python train.py --beta2=0.99 --warmup_steps=200 --batch_tokens=[32768, 65536, 98304]
Each number is 500 + 25 x the weight over its row's rms, rounded and kept within 0 to 999. Layers, rows and columns count from 0. Numbers have three digits each. The size before them is the row's rms in percent of the matrix's.

# layer 3 attention value, 64x192, rms 0.198, rows 0-63, columns 0-63
100:487497568507492468500528514565490505516481473508497531451515476459472504478482533523508499464503502453487484481498483481504506536531501519515492522497452504487502495482497536468491481513515536
101:516491510528524468514525484462523512518497451456486519566481425529500472490479506492519503466509492509496461474505530512510500498499486462519476465462541488512506458516500520490468528493512442
108:517484509480535507517495495512485522518498497490526531497483478485505524539520512496509429464480505515460509535511448560494530474502470467520534516516519492492472451520501494524504536503491512
093:504515436502514502472481508517479454532469498477496456485490495499547518471484462486498456486501505508531496467514503498506497505499503528550453487513522509513542533521437461476488525466525503
103:496462501479509520506479494484504518495506473488494463501452498516543490501519509503507525483488486466491466475475495527498436517502507516523509517562519501497489447540506517485536541517502526
099:479486523531469506511539537502497515504494475420490435506530497513520463472470449490530482524505533521472508519493491514550516522512459509514450495526510492502471505515543479486499528497492514
096:508490508517523469486503512478506544484506475485482498493519499508508495553528516516499513508502524513493513481499459480510483469515514508473496493530474511498470510491493467429502503491474479
094:477472506498518457527501514498485511582454504473488457471509508505503497475537498527482508499476523500526514488468510482509512498504515477503495514543462461521524521491498482519450497503508506
088:469480498477539444493554528517472465441559503487501517501519507455505486514495505494521493510493496499443489475525485520464551490475482457522497474456498469526530533486539517532539508519510508
105:495498521504549489470522499521520527559518482518492466509547489472513473459464505486496485488506516551464504460499530462502478515523538505516491522454524465512497527487503435481528521507528491
104:485509553521493536499508502478542462504495483512467526512506489469516556523521495472461497497501529522451515529504496539521464563441470454463519493533506514485478539525492477502469528544472513
103:469504486514508479478459435527500457482525524497483526518502496557483490532470500515481547507456491480440500510460471502515503567455497485501494479499522441481463486499512500477520459464500502
098:518509546497536495440494506491542505533476489512474489472502540481467498483496511508508510454484487517493552518519518470518532463519479487499527494562490521558499479525462482504470490489541505
092:522486456507499529465495467492479494507522518461472489529460482525487491496460505481513510486502518456501540544491500500482495467514501505500494504522454479560482530508474483509481479502513494
098:490515520511470509497540501530491503447518500511508501518481480522519494446483497500517503469488488514522507538474547505455495490467524479529484530551519489484525476532462486442482514480485494
098:485519506513501551539514457498524534536470532517489499494491501509477498484481543511563488472484488475504495500529527495526474474516500531539550507516491481477483519507476516467508521502522510
096:457499504520470464535501481485539486516524487513478493562462482459492489484530481486492532555484496490509493524523519466497500504534499516451522478478507448515550462505480496476547489494495523
103:510498526486504496542516502515521498445518495574458481481508489522504494495521474503529497499543485460498491476498482486476458520488493536428497479503441471489503491470519478530504493528508517
103:477479469475522443488491520455486494498508475498501499473451510488499495519493503557513465509528485530506498481500492510488491513473496501517526495501527564513494533527486482494511493485513515
101:489511479503454523517527469473532522489489490465503497540530436497514499489511513445478497473498503446524498504470492507523516512507528520476491526530541502521447456526506511480527501529491496
095:519494558482468467516512480461470499540492529529500478509501536495474547482499504503501496467516554509516464458498498560493486523471471509500510546525499485482516498469496538488487478518512492
106:494510497447526478511512482498467480533526511529541496500510487534506516449488518501489508490553522505455501508540506476555520483530494480529496484495468481484528477494490465450520554471506501
105:473512469549496482499508482537505457532509531482505478575508497462471467512538530504474522496523520524500509495518483494481488473511506506529510518492528507507496469518485495498497496526483512
103:487478504517481496496507426499518463449517496478466480488469498464522501453529489474502513485513543505481514501493507453496506523476500495491530477489522511505518477484526474472518517537519504
093:468476544520492495470482506475520526499513512472507513502508551510536550525473467502509522518457506508475490491491488460533472433497555562507544455513470501524473525479527528517535506547511511
102:509480503514461529513464498498486504504520509475492476522532528505497481496478519484544536526495482490569508467506483526519520531513492507511516474466486514507523494507491501510478509526511513
100:525506510474478508484491479519565497543542472430533487453505458465535509476476534504494523524529468499485488505506491513518472508486466543512499518508501541493518492508501518496527474505515487
098:456536522544516545498493561496477541487463525495540485502497515515491463497470468473536497528506427519482504506496490506503485506515492510464464516542485497523479500529473476503528550533503496
102:532523487466514491521495478463476498510487493487524485493507500493525467491506487479539517535494496501542537524464523496504479504494542428497500469480479511523536459534517500472501470502551468
103:457490563451504528490521484506527477476443510493503495503535490477496548498514486496501523482499464489472484497483488485514519494503473489508506480492479510536524463484492478467496506485499471
106:515516520503525530522496515488540490486518507488525497542489524498535518459520516537496484502514497464496507516553554519520485536479493503494524514483488502518443489491529524500495520491505486
101:512504483465511418485502483526523532500454489475480452545517525553500498459449459504485452522538485489481492542521503489508529512491557490490503508484500503467455483513514490518510490487492487
102:445508562476469475516483510509492545519506439433482541505483530507523517524469477483481474443458459479521553453486523452492470499507508517533524538511497516501507454485519519517510496456483513
097:494470528495491468517559499515529490535445498449485466468507498491472496517474503497501527492497462547484539486548505499515494501498473495531525492491479477536469535502460450497504504498484485
105:503529541495510522506541469553467464524507489482485519501527497479484506489501471522508488474490484491514471517490451489476474513494463485503465496468533473539453479496504534525456470523449475
095:470484507508526546480507484486485544489516520490482536528522482524520502520531503498483503549475528502498512497517477506555460463517451534528476489524512495483524500453524476472521477517514539
094:458498505454461481520521519468485475483482462548453519528509502492497482520531528496533490496501518500494487531512492472489488481509479519536485455514496493513532520522406481563521494498508487
093:519493522499473497524541528549521456496495536487490506494520486551522484524555438518499492484482493488510505540491503489472490493460494502504493432520497444466507493459487484508482521514485494
104:494512528565486473454513493499497477505454471493482484489536492511496477482509525464517554471512463472511527481492485513515501492484465483477538498444455531473486526477502513511547515488500496
101:457543515514493521496504471505513484516547539455484497461466508516530521526501474486533481506462470482537489488534507492530462461500482523498517530495480490546507534498494464490473471551516479
105:474509534484455514489525505480460466495542479501515521467462476452477499528531503537486519508499494516482543466518509494467539491509477531506530481480510481527507508498523527510463514510502415
099:513488523465467494507509525508544478495507564522485503526520514537491529435511500541496508497499510500468491546449486508490488492516498483465531557459527512482467553520482524559476488481527474
099:498469515504523490448490472447490493440475469490511528501545510493457534499507460528511497549499471495520492475534496503519498484468511468517503531474484510485494513494473453508477475546469466
096:494575514513489472515512489558495522476481498490517516517514533514521539508541498498517483532517522496479474489515491550498455503508466494508510474477519526517504538495510491498464515514438513
106:502516527484516495483522470509497493495495534466466517529512478517522497529472499505534467499497472501507481473494525513491550515536501468482547488519509483499534538484454518480545542495450520
103:449515485490464520538498540474516496523553487507458501540494495517509501551489464533514458490485485486502517551439504526494463472477543513463494507471480543495471479536517478496464551451508559
103:541484480475527529491469515483520507513495478551501504520525509503520509463504461468458503494498474486471496497502490468429543525463489482528504494513532595502518506488485509449469494480463503
107:495496483527566504546531527487516512535504528543486485506517550509466509505489533511531489517493484479514546478547520486472486539514539480499494527543512504482494529528509516514511484525461485
103:487494584458475505516475514474513494463514490524469479537462450511484519513500547530526531503489518526470541490469516507479550488528501530513476469509505528501485528484480487483534465518475522
105:492521499486507495509524490497506481462541515451487465485519502527463515549514502449497502515508500481519454526454513521514467492523514526481485533477522505498508481420479463545501471514552471
102:513503537493453537461493524508493537537505484524493489510473504492527510459491549515507498481507512518494471502527541494469482504475494460478483502499511538460489496495491476506531510510494463
103:502519486499534448515537493495519521489487504519439493512484504533471469550498568514443509562512483471508475463512472449508505467454504484520448529477507515501519476486486510478503494524493501
091:544482517491516504478491512521488483462504495485483537499518487505507529480492512540472530473524523526506464503485495491493505518460512517536497478508530510476501503537515504499541510496495473
099:491529502523522481451506521509528495504465455502499517507576547515526508486502485507483497505537497507530481513501503502483505466498479502531475486482452496466511444514509522510559517466486488
102:525500513507467480515472542477492450499527444485483513510510491502441541501491483467492512543514538522513521472529490502467545507547513481532478505474509456463470529522481520478492527486510584
101:513474477523519530547479575517508505516505475523511503522516506475491466518515504523513477498456495503471484491484496530508508516485482538510525518490525503484446486546503507473461514494462472
100:506508466487499499536483492495536448457522500455548459487488487535508541492455494525477518558516468506540515510504504547463512551474470502481495486494499493511504497478439519493509441481514493
096:511525520490504470485505531484503487471469441540495478492543510510534532472521484501494464489500450480503498498488510469493494515514458505465493488477502477485499450538502499471471494488513471
105:520517517571519510481521482484464505473498525525521538524556497455544532507483457544456510478509492515453537482494514450513456516491448486547522515524473521471530463543534506467507467497519521
093:472512500502530540495502522497519538506463514447515507529496476545516483445449530503486542526521512510505492461500477495558501503469495468486514456499488502520530487543489546522466524473477521
099:495484485544500471507491486486493536519512521457522489555465482465447477456516473501557450486526497512521472500445516453509503515523464530506453514480494499484510537493489502502485508459501476
098:481511525503505488495491503510488489495509532521508482477508484428478519468492483501490480509507514471446478547524470440513505500491522446523550468528507496495467522502502492492539488495512534
098:486485518472517539494459478540513492459479507525502476503504507519507502493463490480520542479500512542509446527521525492479492493467478477513503559490464470505542489478503470476515544488514536
096:475538527506518494522538492492512445523483470525445476491475506547487491547487504510486513496488486487543460531476494479554512509475500525526501515511506476500571513523494460519494494527450503